Weights of a small transformer language model.
Size: MLP 2560 tanh GELU, vocabulary 41793.
Each number is 128 + 32 x the weight over its row's rms, rounded and kept within 0 to 255. Layers, rows and columns count from 0. Numbers have three digits each. The size before them is the row's rms in percent of the matrix's.

# layer 6 MLP down (transposed), 2560x640, rms 0.0462, rows 632-686, columns 512-639
094:161138137183122135138100160093123133139085105143094153137141098177133076091100128135197103145116107127138072143122103164131150123143112133126081150080075163087144147182134133179074157126113111112149126115105176095080177071075110031142113068197062112082155070099109147104065122120123138108137099149132108167116158168107201107121106133152117160205121110156157135127114075177089132141064
109:065106107144130134143120044198174147152090147162130073130132145156131132092146096116157171141107089080099148154141118146117131166150168111079103124120063144119114161178146095071145082118063124100172143146117129130154113100119097155141115074126121087169164142117126139106173140158149168173077165080127098111104113148113086182051094138106152082107084104135109191102152059104202129139090
097:140099134105152146108083132138141152092108149091151071065119133096063141176059124216101141116158186159172110126120082148118118203126123108162175114166126136088130111150162146114154115093123129136175172157121117140138153083143122118145133138122142127073194095138156139151094069117181096145067106039106139113131107136093120175154160146153121159121102098132111141142114135065089175157159
088:121092114157168098129122070106128095122175059097171126149119112124131135107169115069122135099107193102067154153083133162158135152077130102168104143149116165085112174117150171110148146147145141067096100124149054117139169124191093128189156095100164117147122173176132118156105114141118197100173153091139173111195132116115106148134049142132104181156099175131142124111136119167120184171110
097:169122127189074120122099166122150111123112126211084135065105082174079079132079094155177145128145162098111113106104142124126124107091149129094166179124128150141149118150104119086130173142169106093179148165154110176153170105127165142151113121116151134108124165125100149133077104103146198173083069136170123125160152091153149159113106182153103162109101208104153164219182073122085089151193
103:134115097100107122094110071130159134120117173094098090127150103070111141097076148142147103133099117110114158108114059140137171143122110185110210122118143098130136149132157174102139115185104132090132110134108051113123133155156177107110155137135155112086172127114103096071178150199138114102075105068106133175141165150085093149111142118135095165122102125151166108157092094121118136142168
103:116152147134145107038161133193095120132071119127136163111146109210097166124102171167176145132081119142226090123104141117157137084148144137104175139143111137118110098118157119195196092145096189133161129116109141142149102204137094098133125113101090158151129089128124158148106077144120150128154147122131121130139149121100135123125144109093149101159105114124095171196121131092140130142165
106:131150131129107125135187105138132190148116085069137150119139142058079128105142138182136135139064141175151086116087106134168153092128103113085152108131137135193167143176195144131109142133094120125180154133140133142137118138116068113061120083149121080078127151128125136161140069094118182116164140159107225099135128120080122132180133159132149122183143138138100115174103120120171139123115
105:109148141144178096117118179079083115119076175157110152210077164129086126124096149161087174165158121209123185115136142171134142115082145124131117132146133137175159154116176107140105076136123102166148119094156113163181146131117123155182120089072183106087084124138159163105141137158124133193135118164117114156113150118098102176123146141119138117108074163148083181080103109158133127147138
085:110128108112076144178203122150192129128121098163078128137153100081155108069101080164138107062120180113199068165141115123118143132143096148142053103132106110076138138122111132104138137129184078109104168112083166128141122111076110152147123154125039188069150194175117108093144107138172168158155132145146165119198121170145190136100177187123090136125185215135124146164171088133100143139141
089:145133128084115104086151164116128135143125163190097071061194110052073052193099114121168177176100109183136095151190162098141107065147121098093182149090103132144136095183135110142158123153147140158136109151159105102069131122093154190145137128103072111140136103120168149154133117165171124113197104112161101123076158139136127138127088106130124115124124133121157079135127102090105141146155
102:126136156141142155172103164130123106155147116134155107152119078096169139128115097069168178138141083177148114084107128123112155116096112148167143186129083139080092129153161155163124079113104071154128119123147107142148121208092075150205173134160122155116146177134148074130218150123072176167131159167138151111138125156168160181157159144131142107114120136133083082129141162169115089143076
098:121126116130128164081108103139155130070182100152106143156117102110110066187089148141096144092138121127162088113098152122121140138119155105120127140163113137160110085126071097176153159129125166107098126172133112169167091156143139127210119052129132135191115124188140097153150113147099119118143117113156158134061132151098155126149053159114116136138142150153109151141098127153172129151150
098:110173103156208129152146122094093126167120128139101171135097136150084156147122153125069148136131152193144162158138170133169129112090148128134157095071165100143128151121149197160184135082139096143107073112158140117136096127185117116138134125110165107142078081131093152183149165155147196146106108150115175184128120128076099178157120104196158100136110102141078152129112208124099152145144
120:181121090141146150172132137139098094080126193102138131137127145146090110102141135148124106173099156149093124148122127174106109096131121093131062120077131121155148097145142093143108137169147116146143063186139139184159169129092127135149092071141081157139116162056135099149140121072129118156123093191122137147141076097174139144119132103121118174155139145123095128119092072164080128076146
112:051073142190161160111150122144138119147184105139134112090153116099086156148115134078180138126085156120143084152166108131114095154104155161180083179133152153076152125149108140099100084126125157140109100103102183174122122133169121106112155175117112116092080134076156139125062225102133116109152174159085142156129139107163122114097072102144132128113118150107156085109144145083120132141139
106:127124131133144124121092116080143151103103045139097115075078209090140122104132158127105105180111111112137134098103074134121149118103121101140115087127105075096107112158172176116124158152144139126149102167155160164141138098154169070098132037045141126113144142161114128112124103121089161097101180146128190172119166118128124106139144109142129236170111143183222111181138176082072117184092
095:075140193120096134106138090144087119112069137101125177162172098084171056077074157153097146100108152143070129179172098077127135162121182112115123162166169111083095080174091111194147098133160126144115121071143133136056110117131140141123115151132088144156183148053124061138205154188139097130119150135047135132145183165142157054161170166126146069111111162101123152133163100199120100139137
107:077126143087082102133169141157114110130157166119109136113112206120160112124140089112184176104081152164081151093123133079109063116123147102134100090169112132092094150079145131099177107133133174175084152130137167162196153146095115178141110071091159098133122156109108141121143151106126096119140083157159042108094170149200099124104135147123127097138137109104150138109076128126155115153168
104:141107083135088116144099138114162140130132142124136152118113114129140161099119136124109111156137163186164163146113165165153079086093135255087111111147107093099090152144137122082115193135072119121112114218129135157174186122163146123151134156118151153108137115197044167121113096123122147105111182048196134143149167126117136180107110152129174148191114151091141171127072143131118149097091
110:090073129093130157191212124101098152143127150149165094139138137111126081140125168104156094158181131152142181151158135159073137140139069165105130091134076173122084130116132139181103108123122080076101081133136142128161169147120144143105086188126165171105166149178159116127168126161109130112192095114128107117105197130165159146108105120146077129153139068173175100098124093125145157091137
104:043123113071077099201107158135143188112096133176128157157084129142109082134106139130168104147120076103132125067170124154149118108138162075162158114108119108123126112125137105188142116152088134073116096116143115132081136132152122161136139137044135142121190161110124144123151189175067155079176096091144100069098120168136131099143102113130145135155112085132145130138217081127032102160130
093:156092093137126108214100169096132132187146151112138130167110082145072146109126065120124095153153147136103117137094120126117131149083122205130172183110121132119155112136123082075158184159120149144129194037092134123141176080118117121090188081141090147149137141150084151170159115135116145134125186117093167118168103113112137064185115080162119157161097097140152178086098149140140173110172
096:075124152117192092146105069127136110060118117148136127172114131138121086159131123162082119147099102139095175186105135142120120186076146153136161142131143169209109148151064123168171108065123069128049114124107132123126151167150121128150113120153121073052102142124153166113155118134122132118109076152109173123129121075101148158118170135164056096166149056155115106104155103089100092151130
103:114161134136179165151108132142116118144150124101135145128128195140135144136132145101192165167142157133130102149125121161158111157119124131123162088070099136121180071129147119146138177171209172181088128127093161199152120120106085172065130125100146145127139096122165132142120129125154125149126098156142149155126153162142068111088176140094109129119142118134053122130177075099079075149096
111:123105145176137126109109117189131160166183130195084107090141163130167130138140131146107104140116104077060094113158157061101128177124136153090148099154102131170145159148069144157150160135092132134129105151109143107129130156130079127139108126129162149128122100160187140135169084164133136101139126101145118097090165126151091163080102147043126173191109135178091145107106146163138119113174
094:124090076144060129177089170102117105090126134194126079108090149087147176124115090156146117122187104109151137109142141120166152145120113157190147150161141121150173182193100127094109125114084132101161061122113063104096126091103130144134169178109122140146150142172064109141116168125142108117123113129118151129102196091199149166086146122164125100160118103162168088116117119143142163143110
073:089117175105120094140110126144109159123147107137079109103141146121108122138150104188163229147185125156135124110176154160105111141173165157094153166166170142167113167150146143043164103100169118155143181143130116165060135140129097125121115138190109132126146115102186128130112149136166074132075161116175117110088140131107113124144127152115169140108133080134211076144161130106117097094169
105:192087144129157135188112100158150105178117113116116158087098116084168098129099155120159151142110141182127132125087168108161129120119198076112095168131146152081152085169133143123079076149123151117197210158113186079155143146121085130139119116164125133199142176077170148116100078133144089130138149134127114173115147143129166193136132130097117152166112135099165183127117154175133144183186
099:132086169150022183166155069133151125118095112126055152146174081206120097161114111103140125103171180121099105131124098161085128191141133078132117149155167106099121174165177143098112162147141139143150170145098145130135127104178123127174146118114188155109129137135092157121133092121055085088117128144084167150156147136163092085152145111118091134099109187173005093111107122091112119059135
110:143081091138241144103177131178074114151170153116155121134146115114155138029088185133114141128146107116124105172123161119168074142142141193128094132073104147117168091160147123173130152131149116147137123099179153170150120169123141118098140060157151142103103146127146200152120112136141119118123085123085134132127138147143156106106088114051107127126157126146132172123134111196116132137103
091:081149162136084068154148186130132175185121065117077099117138159128080124139129108121148049187128120143191197179136103174100133136137087163157149177166168154185092139142094158140141161071115123109097159147147114152113136153128152124143114109068119203129121121167158151150156122095122099112153149148162179144122179145111101144173149101113116202077153109147131159155116113100196157151192
082:098132080107120092171097174099148110126155129136157146133144126069122114136050128157124098181125173177164160169116122092160154055135176158071165127143133172112097204155166098130150179140109096134114107120133157151147130071114132109120105108218109107118087136120107122163100158087144111135114127129140120112129146083166099117174099069184114161127184127084190147122098130089094155149166
089:110104147052118156061187110168162135120179127120121137181178122114165118162146120126151112081126171079176170072106072084186104140095125071187159096120128128119115171131160164077127131124153152109125055072126165179148155101126096153128158094194178115185081126136106129119166126131102113153151085104112141116131149156149149123089129143148164082090110131150159088170138130130134107096147
108:139076102124146147114111122149065118110153131106146104115095169156156145148103096131110088143153166079160140171148105144107094094165115194230103180125157077135151089135069143132141203116155113101156173138108183174144119160122170175107154113135121119093101120136166191111110177156116165152111122143135119182130138131103119140083156100126125118162189129192111099095154135131141130187145
105:124127094144153146157139134163156130148113167116225154073152172097118070118105229115134183132145163135176114089100109162129082108120099140170115157108049107147136194152151060131148127134159150153136106149117054153073198162178138160145169138088123086132098124081151150136090154157105132181104117072093141116164154099199130152157121082160090134138124098123151214102138118157124128124097
116:105137099105167136112095100162130112063117141075152121117104128114136138125064105089101077133140110141084082153171146173128150099128139092140121142108100181112140100144180146128094151160164180116091096089157168158153222084104098128140158111102137113124135106077137128123116121090151112158200123046143129147129130088119114104119108109089179177169159176154158121125096137106024148121196
096:112130068114169103085144142105142150122091175148110150136154123140113130150103131130115137070171095114171093139111139208163142177158132150146169138092143109102084148135169141148089185179156127143049104132136107132162119144099128092127148151157155135140110136160153136120076075124145117155143144110121130134165117100104123162132140144131179109124160098192061133108134161099117128092149
092:143124117121115164126114131134139142133090141138122118134109110115075128147110142129112137139122134182123107109133121143131142140137150125119090095051105107195032098154080056117156151157081125123142126177148147138198144138144161140136176161140102122126103165104133144185161135171159130174096187157114123137104144164093143142050123065082138152126126121109143168081089074175130117191158
096:087143136086141169088117152115120142123103144108061134144121096104136115130079130103085115147131065157143085142085154129127161126158122102128169115144119162122154142140160160149101141083128103136101136102149159116142080151155135172098091117096094142157130136188172152115174187082124178106140117174146139106133123134078057157125157124108121101123116171144126164146118153096152126142077
094:096083125123131142142120159163220098143124080120138095144070212118121159158153136103147165079187160171180151185139068136156064154131127174106104139068128173117109109163094151144087105149146158143115141150101094096089156146179089143163086077115195074145150116155079170132124080125115177119164146172067118097138156132131116145122107127132106197125164112108137133148132206099113085153105
112:084142125119181106186099146145077094144090148157097095137020206151086102180184148170126118092125164134137160115139087115099091077151057163146148158099136135117103150173112179156112122118123091100126128185138164107161144204082186124137079117113134112179134168104148198135091074107099103128147102163104147130101107087133100119085117150128111112140147077156115169125070162112092094164167
094:121151124144103081137133202150092134142103088142139156089126145156135093093107076052100077118146163113180094174133099110073122166119134113060146133144120098141148167194160189083122117174137148130120113119193107149123164145123102108134140149061138168074135079174153149081143120053118133134138141139170145155127070139113116148101195081167141184132178147116107128170102162093175135161138
101:120136103123089162118149122103158081159143123137130182134104127115166040145134145110111181140073107147133122167116123134125101087111134165151127105147111179140127104162122128133124167155089161165127053194149160146064191093145176132151127162116135174111105110138114111158132127144106179145112134158169165074127077096110102209188119145119132119099098161126120108124143186125111039080149
108:057125095150080139195171130057117110154108178115137137104092120138120108119146138111147150095130200154104189100174117171131110040141127119110118124103135137176184092135106091126074105121109114092113165148062114166162129105124098069145103144151094159148101183094104140099121125128138133112163078219102152119139136123092173151164072148137135106131163100128105115100163108093101133128170
094:093154125112055140189101118126149112160097104115130082113127082090062108141149088120109164162113172150173134147070091083160117150111110150064167127103149168109152134124096125070157112110133097129163105102088140081093135093056113103093086098149104143111079148078089134140121121117215148077093124106091123066113100146114038080148156107111203142149124159115095111135185092169094153116167
130:140111118081125109130106137151103129152109143098102143135125150119127162117117195054124113104160186123096084099149136187101103103112161148077114142168120122126134101206148108126183129152159137181187115088107118132149146108132134166102135117126122131108090123132179144079177171137066087113086145121121142133182061092167219156107123127114062106080143110129098181090058129087142093156143
070:101106168152137078161166144109134154100148095176111136113097132127118111213087105152163195153102104115145144134169097139134124129163150111137124190173127134128096171137129128123150181133112122155154137151136146167107124150159082129144132123151132181134128098160199124141075141132152129115055180171127132136125186116098154096185080140078161123119117066140166112177124125146135132083112
112:118080077127113112180144158196147162134170088146113111237127141153128157158117101092150188130102141109118116142164126154132100139122131121156090108174066094140112083123124141155177156119153165147138103128171059196158185083074140172174095159157144110110129114146141115113097163142102170136141177115102136132134145159120129117157149095107078132190129143116140115109135163190086205166110
101:126126166098116072109123123092147097106141059063169147158133147119143170085099143130118147156053140052102178094172190120057114165123111098163131148102204126104133080111113123137140072142175104127089128157140139110096086152134142055150152075093164160105108058127117150173143109153124090081154119125157145077150158096151151156124138121098132157145105086156131116102084074064159160154178
098:119108161115128132159115088090130130148092145112091164167086121147119114121134116181149153141134148128129131144116102100098155122110150092095130169115162194132133116153183087137193137076153123117153151196180184131116182152128165114112078178080104207138070118157056152073102100119119079146124167148138152124168142161110134125150131083156107133132130058098095195115066136092131154086114
097:147110087182167136161125175164095177148145098108102135075140165126178058188143077086130153174100106141063078113095129138183126171191178116134094142127077114163131161087089121120098121102134158131129080098131152118142142156148172195159119106160144213089113160090091140133098128085156122127097143172145099184087136196120135133201118115088082175192116120130157156102179088177097143153152
093:148174140149177102132111092167202148135158102115164118151135059133109119109155078173128161107116201144149123156126137137139113150161126108104123099119141119128104139167156153130124075148175134080125170104152148088108057122139172150112186153159159102135115143071098144171129171158128174085126102116113112168121136152138128119109109077156183170200124149099184135149127147086110192098136
100:128118103157098146127183149077072167108053128139179177131143113156142131097184146136131095091088104139145184162150077121124098102155086075142124099140120148162173050121087145083131076174136176173185113153219115163139187111131108171123092125196162120141102132135162139128100085111154144115147099080144132130143201135161105131151040108078088140102138103083137140113166153124151137124153
103:159157099151126093118140122174151137075158120120113150163117151126112182090165156094155164116150164141086131112145114149106131097112137148218114096137145117131193166095129176100079091138163128116148085108167151158133044175195194056089129097178092099052190136171149088134109190126087147132094097159151120182152104129108154145135082125140099091162183093120113116122091170071109126182131
# layer 6 MLP up, 2560x640, rms 0.0506, rows 633-686, columns 512-639
111:131091153131139154105116078118149209176141107143135147151144147105112115107092144195114173102119076119108138179116098138089170190150166123144083111122142091159092135122089115023177176101147147121130124159095126054088124127117087141130148170091135118173096141115141126175069152063065101161150066139170127151162099085117140139127132160071116082053142155110151123095144132114103127106106
104:134149122143175164141128135129109135120129135085107113148109062092151092096146111140129110082151130128102100144112126082138102130130129138105132120081113048137116096074153140136095159117158045181112101133122167142158049105211099187143113181122106150071082176130094186142184164168138128114148099159161139081100144145101071080155141113076083133136118108096141182125109157132147091140130
078:150107177105117169061123127088115144150127106165118200135147076121149086161144091111082112077106070104152136177167132076133182131153089154126154139135131113123063160168064152193101139107147067156135143117098118158131147128135168120142138089128087075163174070111145219162079132144119134174144134114118134168101135120105135112188157092122106179085149068113144181187190100060133107136121
094:085159196133116113120137169117121150089112177082129140123138140191123129114120106105169225225102116159150132125159125165119151156109106166098139174082133143089150128143107120175121127129105205151144091134139088142082137137113137065164151084128169086134087118151157134099134179112134139137117128162108158126109128123121125115118105140156120118140108079141056097157115159117131133134143
103:142111193106107113128107122118077105141059178128109105061098108126131124133073113109094080100140117093122109107125172168120124146165124100110162137148100106167157143170107107106084106126139095152169113172107134092169102134092115151054144118144065119080111086166143122087138142194122139129167118080138182151080165162101134118081096100113099170125142125081136030180127168121115121052119
104:174145149121129167118118173092094110163118132127156150109122119108100139073069104142181150121051148094115133071170126045136102065152153117144132177145147181127091147107153121081109146154137098112099136148098145195143132073085145143179089129095117081154121107140093175114152118136146139156125132160184168114077132220173149109171063148147112128144072133175149134120174117075130173101156
105:124110083063150108142107149118125115143088112153139110099127129162232118116150078090100171126107106119162127143108156083140091103139172075057116139056140135128133114093131147060155125197083103117088111119081113133118122161127168136060105124175147039144160144136130137135092173195158139125094100152151075103126128107130110120103119156159125103098166108125127119105167176121137091080150
103:130146124123155086165153132125153112124158142131132159142136122147154145103127136133109133175100157091115129123107151109106170168137124116126175162139138109158092130112116110169126148185112116124183144160135068111187194159132142141126112115115114142136133136135087138161120132149141146115119100118078074170185120122099112186128124068147155180100121093164121162088190092126133128121101
075:187173110101198136118161153112155118144107105097134191167133117124175116149158147171119144119192183140159147118152138130153146109124100082097101140191142105124141164165124111166197136147156129117102165104127106180099144168112159149096153114072143106081157127184162133113126069094122141175122194151120139129152153142164137123111122129099108146125154102092090140142147130099038071130131
099:111137106135087114163143091141171143078154068115177149140172140082130057142182058193119063089140154119110134114078122105116193191112160122167097156156104151148148125083124124073149121131154130143129142126144148132170119121165161162197116099098154190138098097080149165186134100149152133111127134177094147065108135044123140155100102156128121133135083192112156164142189180171180155169176
100:095131134106130134145155151124169124124168143107107126158111103180091118116146099158138156143121141171156069102135102111105141129119145157131103129093130108114065189144217156162137084108165028171090104159109166100109090124060152121118181099088104101086173191085168177138109103163125123088098132067147103115109084143139112105110109105088114107137110151125132111203164162066076106199172
098:195135169158168155128196143130118143085097133167179117111117110105046167142113110126083160140131099105113164054098211131161106083183159158075174107128063148148130103184191105145135151171127132120127076126128143113131141070073041154081112130151110174124107183106105097171125093118106071138157163111122129099154115166179083148113070165195114208092131114113083080162142090123096068114160
102:146131130120163106133154201114103142135130108184155123160220135112161152052156122105099133098131166142088142168121132142097144113088109111145174142152117133194096149155114193106130114071161112152107104096143115152199194183076123157112099172155101163129133160193149133148095084128137052141122101118105097126165123123132092122115120103113099139125164112144124156144099083112165095138083
113:164123108222096149160128174166153162113090118123150120159142185151082125132149152140180087196105154171128136174107163078188154107122073055094088127150175092132115127154106081169145085143108134124138136125134088120166121122123143136128104139178174169172137133125128118171086063075113102122175110137149164182118098138111138147131148155092105085053120134166099159162123068136131132139104
096:131120123099170213078105135084175111142120150112171140159105135125129121170156190086099135111116078134113093163123098173171123076161152082159079094181084102122113151146145122114086117090062112101140105095129141116138064101148147141150115121172136143145130134147188135097077173107107157143148106087130182139137124095077122158090174143157127086065124160050124109109070145140125156205132
097:122069100110150147131129048054096135082127150134138122123236167115201133119095153139167139087083135130166128100181141118131075125155049168211098138123084126091134134182110177141085126106095178123152128074131100113140137062119173131135140169205099074114121094201084153098139133161159103092062171121185149142078123109092119155163064155140083126093128123138116090074139151035113122096096
096:099105066153135148137112118078147107115099111104184147110146189080086097130108159148093155156169100168137112120140124135204073135160103121102125158111135129106134191159078063145141139106115077073192158100146091095098076156154124099113130186095133107131172092106186114103162076182167155047156145155094075099141128170098193111130105146144116115126108196117124132133179110175140133191065
106:156139142070143135115162107157086171112090138141140141157154131172140127151149171161156133118131107174136182158093134132129162103113180170195115092154142129100057040050086104159088152113106160101142184062220107185102097182156131185114075127163110122088130126137157207115123166143099137160177118133174169136160053102135196123145166091140089122106126038140123098109125082092139104071132
105:090130151121144132081068121149153165103162128089139127147108153202113099155066098148159127088141113131098164092107139146131132111130155190209142164178158150098160138127103141091148116065108165146110161122142131054087168122111128100136160134135141203132157124150143125210090065126200121183118133084126116105099170162170150146146176113142069106135108135127158133172147151152128162126138
101:143155114123119149127216146065119129078100111124054144096116161096105138154131124094165140130071112081137118112139130148072100108095096167142101116091100146118129177081153159140141063106164198210126107130122138130131152173090129186105170123116164176146126133166098113120124156084129145177133175089072110154084173140119085144128112137145099180152147148214145124121136108074146120107157
103:178111107122147135090195149109146144132140211101140201109090142129144118131174103107072155153097107151102101124165108080109075115120133100128140133095113143171149118227104148102076091083088096163095113144120099103096082143073094076092124127203180140111153177138149121096089100093075142129147134137121097140123149119125107154196112123125154144176199134127133154098161092157113118118094
100:106147156174133136161093089145089146145148165183130163131104089115142129152132122148130127107090120180117134162117174093145155133159143096150113115112101166145180134106151184132097138103148128140115108132162150140138110088147129132103115084119132131099139166084136138174150158097084097125107082064099172207138150062144135141178164179136092129146141147171115124172137131097125108093165
104:142152127124082071131123131107165169075141155101146108053124141148118130115152107151105100101124152112136142129151109123174188131157133159170138174155158140070145123091119142126130104177148104158122136137092088139127189150095065148106129181067157177171088159121178120167170149107099139133125154110132122107088131118097170100120115158167111150109151086116181149085175117155160067150110
097:152086110169127169141167065118128099163091150117095158130141120060135125135145134115118142129118081130132137131121113127201158127097176102143111169135179144167105151077124175159085097128087136109088126133103162131149195143146089171121149080102097101106042115124098098116217114136106129159116158118148154133144109063139176116138132112154136097161133161138043133139052107150124176090164
107:151134148155163074140127085180160147090170134059140128106075179124137113078098161121157181168165149196088125153156170178104127088151200164060148141158182128132133132126149101093137142104087085104141100174089163114131149172090163087149150170142145129146095093099145121101062169159138148175119058163173121128106123100112122097106136111187107131114211149117110082119172111134151117156144
101:211164174139108120122159127149121161174116130061144110178158103151082090114122104092082129093115124192074101129135132146106178145093141074166118141069134111090193124101174141105105104112084134128141114147089147092087141098106164092154090115187086188106067125203072170144168130125117156154144120141147122145139146147109152196136197167143109121135123163107102182152150114154209097140102
099:132186150146131086142070135167071197094138132124110134162122118129054112118124109138189126084149106153150112118117126141103100128134155220159142144144156158166161153136152105174167132082153122121168132128104061115086180081086159149127178172169169063083145083132146104097188167112080119167102171094149103152122075146092111143145153140122131123109085137108106096125072172064127130150150
104:129127134110102174147115156150113229110151116100123131171126117113123155111123149145140134192157090145148037156157146127167155154179088095106115172172151112189079086178219152124129096111108160173117134124135179103113139131173101073108156155140116147130129156172121119118141152143058133156100136163158122116107123111090155108085124131123113115117112183156103109156180202170108121186135
103:146128075131111161115092173099103088161126123105142141101070130113106144096112105101155134097070096198084120142076156111153129131124137112158132118163139174171070084074136164114099154135145132131117153094119125099124084143146118149133111130092131124162180173127148109152094142154055152129183088130114187091095128096172143055072137078142159097156071125138111122052152119130147159078132
097:113175154148123111178200151111166162111198108106119054175106121176152140174098131183116152096132160168144152069160125088091118108162158118106198161148124164139131127132162091139151105042096112166105084176135107129129181153198121169121127121139044155125115137152111081132100168114129090126111138124144075091166132139137146189049122082122132108153079126110133095093077158132157114116160
098:165169100074132115139160093153119160133140155149118061139113117096094174106095144173123143111128129137132146078125137092110183122132134183104156162091114128124163111140092137119101112157178108143119137117173124151135108126087096094130163142109130088106121084135144166166079104104145122159190158114177122079129143094081060089109083140154136108125120109128105104169099135131056125119123
093:142104158105120160072146049096139125100096161169159088091133098207135141113156127122159196109146097124143139130137126114078099158162099058142149171100162104122121083088134149117155174159178222132171166111151139125084120148102126102179130178120090126142115138142191152103122146158197097168206142067094093114105099175082143080153140170096150133136115101138130080179148118168134171120154
078:122144155149070099136108130156155087124067091187149095094058117177101153143078169156096133140121060145116100114168146121065151111154097095117124167107141094100088191183146149147112140113171104137158133141116128077170116062073081150120143173122156119100186143150140077102175124121129070100075153159130093013107101132125113144137108142082142182114109161126126157121080166107143132066097
096:175111101148215074135181151171183112107137128106092113112118114110083103119135162127201100094054115130094120147095108099105173145139128174104097125125096114119157104098130111078144107182150177130148086171180109104151116096107111106117062138115110162104127173113118178140110149151141101108110155144145146125110058137144170170104069134122136128077187095083068166145148169143110124209108
103:142111063091193150129166147082162138137142165045139080162158077119120156165193168160099125124103128165102098127148152102136168104166143146146065142117117139125085143134091061106076120136153087119110129122095160092173111163100142135126121159123127100077119141103122081151096144110105093100103144063119180049148085148163143152093160092149105115183136121190049177116122098145142134100140
106:165156131105138057135101079087140164122119136190190166126197103137144115106102124125088123120122086123130080066152132100143130146116120058140130092158138158063158155172104219113167121063113106166171175105165151079113122125148073125119128111141085110157136108090079118136116134097092091182165092104166134176129151095123072090133082135144179108131135113124106149138097116088138173190105
101:141136181140184155133122128100135129161089170173141068132131100103150149146147124094156086114120107203095171073112172094144134155122130060111151172094153139137142096141160127119098090155114146136141175084098159098061108143148133122130171089116087158153141150142159089160147118130089198082139126116186142137131109109103171126157130106106150112114112156042186141168128143161152164085108
095:165122125092179121125177113175111161113219109100125179149073153163208126104107121095118110214149157156081085117155160135155102134075166131141076110164145127151115162086094136169127063117156083097129083119134113100160144140164140113125122095149131134117136120122103065087163166099112117099171134132096088113087082104157117190144130137154058178170149154166144066113154159117168090112125
098:111148073198130123145136121118151127141051157061092095120114085111061169135174157044127036116097090133143077121139154119137121183143135116112129141104127151151148099080104137147167170074122084207131177089143104100136070138129104082133174086170122154100139106093127101143118148097139133117139093064167107150156117075143065210085153124149171172107172100182101173166129168045068169121197
095:145154123178084140092176041193100117070141124097121183099167117136150177104130119095188102106098129158075134098162133109123110075104149116157131101169148103124127110141098112108099091076141136148113099152119158172230113137115182138127159121106115085133120166158116114142231055029154107155190194105083118082172071156106166159075136161139098145110105118112141085160112136121121100146095
103:152224120162132141153132184131117136117170087165105092148101149120180153110187143129147149122100123117132155201080120145059161145121117127139163144103137082151097098175142118131116152177053151142075122119129116138111114170153156156160078158082114126122117085135173165118145115154140152156146171086145129156088146166145084155121103085154132106104085105090101101133106146117067100117130
105:113094138130134133138119135140094100146090108078143078148088180158139130136098153148135109135122136173076149085068149100161184163081108122130188067139117160169134078168127089119087111107182116101149077127123166065110098110165138088170075201171116163091144119155166072110165130110126089172074154092153154176094135176086086100120157112069129063140143151073087192153190089146075148172063
100:131206130121108094089180149089163117155134177123052128187094182164098126108109165144133091067130157128109133076106122148152185176143127039173130095125140107138155061103116142116186120140130120123168182126115131104117134103152096100203117160155095172115127131093120159143138145082115153112108152138182142065119126126169151124115119106173107112121123150186183072154155105119116092081145
105:160116145103091186124128147080140117127160132161156103139111176172162113136168119102118150139150151122087140153103093142135121147117153085141102071093135122149088137055143083132125121069109116119130145124137129128103141115086097159091144121130167102142172114047140117094186102148121152148115143146101173132110146117124114065087165152111090100022086151103100142130135101216140158107117
107:135147133149157153134091089192120152073066128157134117129125163114120157102139222103108081124117177165140101159156137104123136135188064135138077108093106142101154022057142155093141080131094121181108145091147089151138076154205121136083192129124069108130148185130137161079157166121139181146137101126149085083143132089145134167106112101136117140140129128094193129101170123149181091096146
114:160153162160097109081091127119102147126125217150094128130124126111113137130097148071076096185129102100150062146123126073130082064135093133128175068124135151180110068161149128127178152144114135098092169126116107099173181088101143109088156071077137071100095159117133129120143158159110133123092181116088181175060148140184129088129156127123121142066112122104104191117152114152154129145117
098:167162199129091124145078166096147143178076123128131163142090150133067147139110057117124202183154086101111076091082126114073137147169165134060199104141105145147133126117221136148157123137096111145145121113124138057135155145053139093142134151089117131112085125128119158106133128090172151150118179125165143093123121159105104101140112128097110122137182167083129113086149098157129129165169
104:114173082060154177210148099068134188094162101121069098150112106053166135111075071135102144132164111105078193076115151131180168126160093031145116104112111075173151116110104128109100126081046130126115170162100123122145156123141157128101116113136139117148139115119167127138115129095141148097105121103151184107164117102093119107104178112096121115165113123071134154073085131122164197138155
101:162164149113110170149125128140095122136198136102186161150212123101107109150121119141092146160142138108096063138107090079150089181095166179166145118111084152095126108106069124062076196127149161129166140153136102099163177137096143124158102151104148073196134095088165102079054117135112124103163115125074160081142099085138077139184054089160134046114191184144121089100157103088154094153112
104:104095110138090091160206143146158114079186139132111141142099081130082178134118145098096085106071145097094174144102122094045138095134102149219098079099151131127123105082102177173099106111132141185098118099156168091107073111156104177110108126159162125097127148100111191094132145133155170168097142120087133133118137095124128141124120117111122128117095088172120141129125141162105103145057
094:188191168126104127140112077107113118130164083088071162132146128154127109140143068127130131105178125130090072148097130155046137138097146112100151126137170104115187128173149140067105116102117119195101103155141083143100130196126183145123118156153131082128134099132071145186123153151156127080171094165088130119093138160144132131133108129069160014085136078110151151086112198088074164106120
106:125134171123103111119096161114086156107113140105097111114135087111147196133114154163116086108147153117156119150138144087085176111160134152121110122139164155141139115084085143149131110098123127113128144073099135151124120095159119127154180167157156177113189134132058122136179169112158149050128165114124100082089091036134174097153092061116146153119125152106135160161156208180106126091104
101:154184074097056240165101164079136098154124090110156133129134144110190123083119081151138140183090130025117144191177143124095119174106131149141184152168106145153141114118084170024097128146096111155142145126064108075110156165104147128092182160156093099127109109116108132143124128156127129154155102137092101122087143141111143150144111090171134184170094120167125100117093148147139153085209
101:139118144089130116163163092071114141116090165070139128106127106157142154133137124115128141114113143150150146073079170160064108145104094079159109127143154126140176065097116063125134094138124147082151135191126181191110140122118126128091082114142109134085127075197071131172085124135112124121126165152112178118177074063105094117139138148095175176108150079112149138150146132139150073160151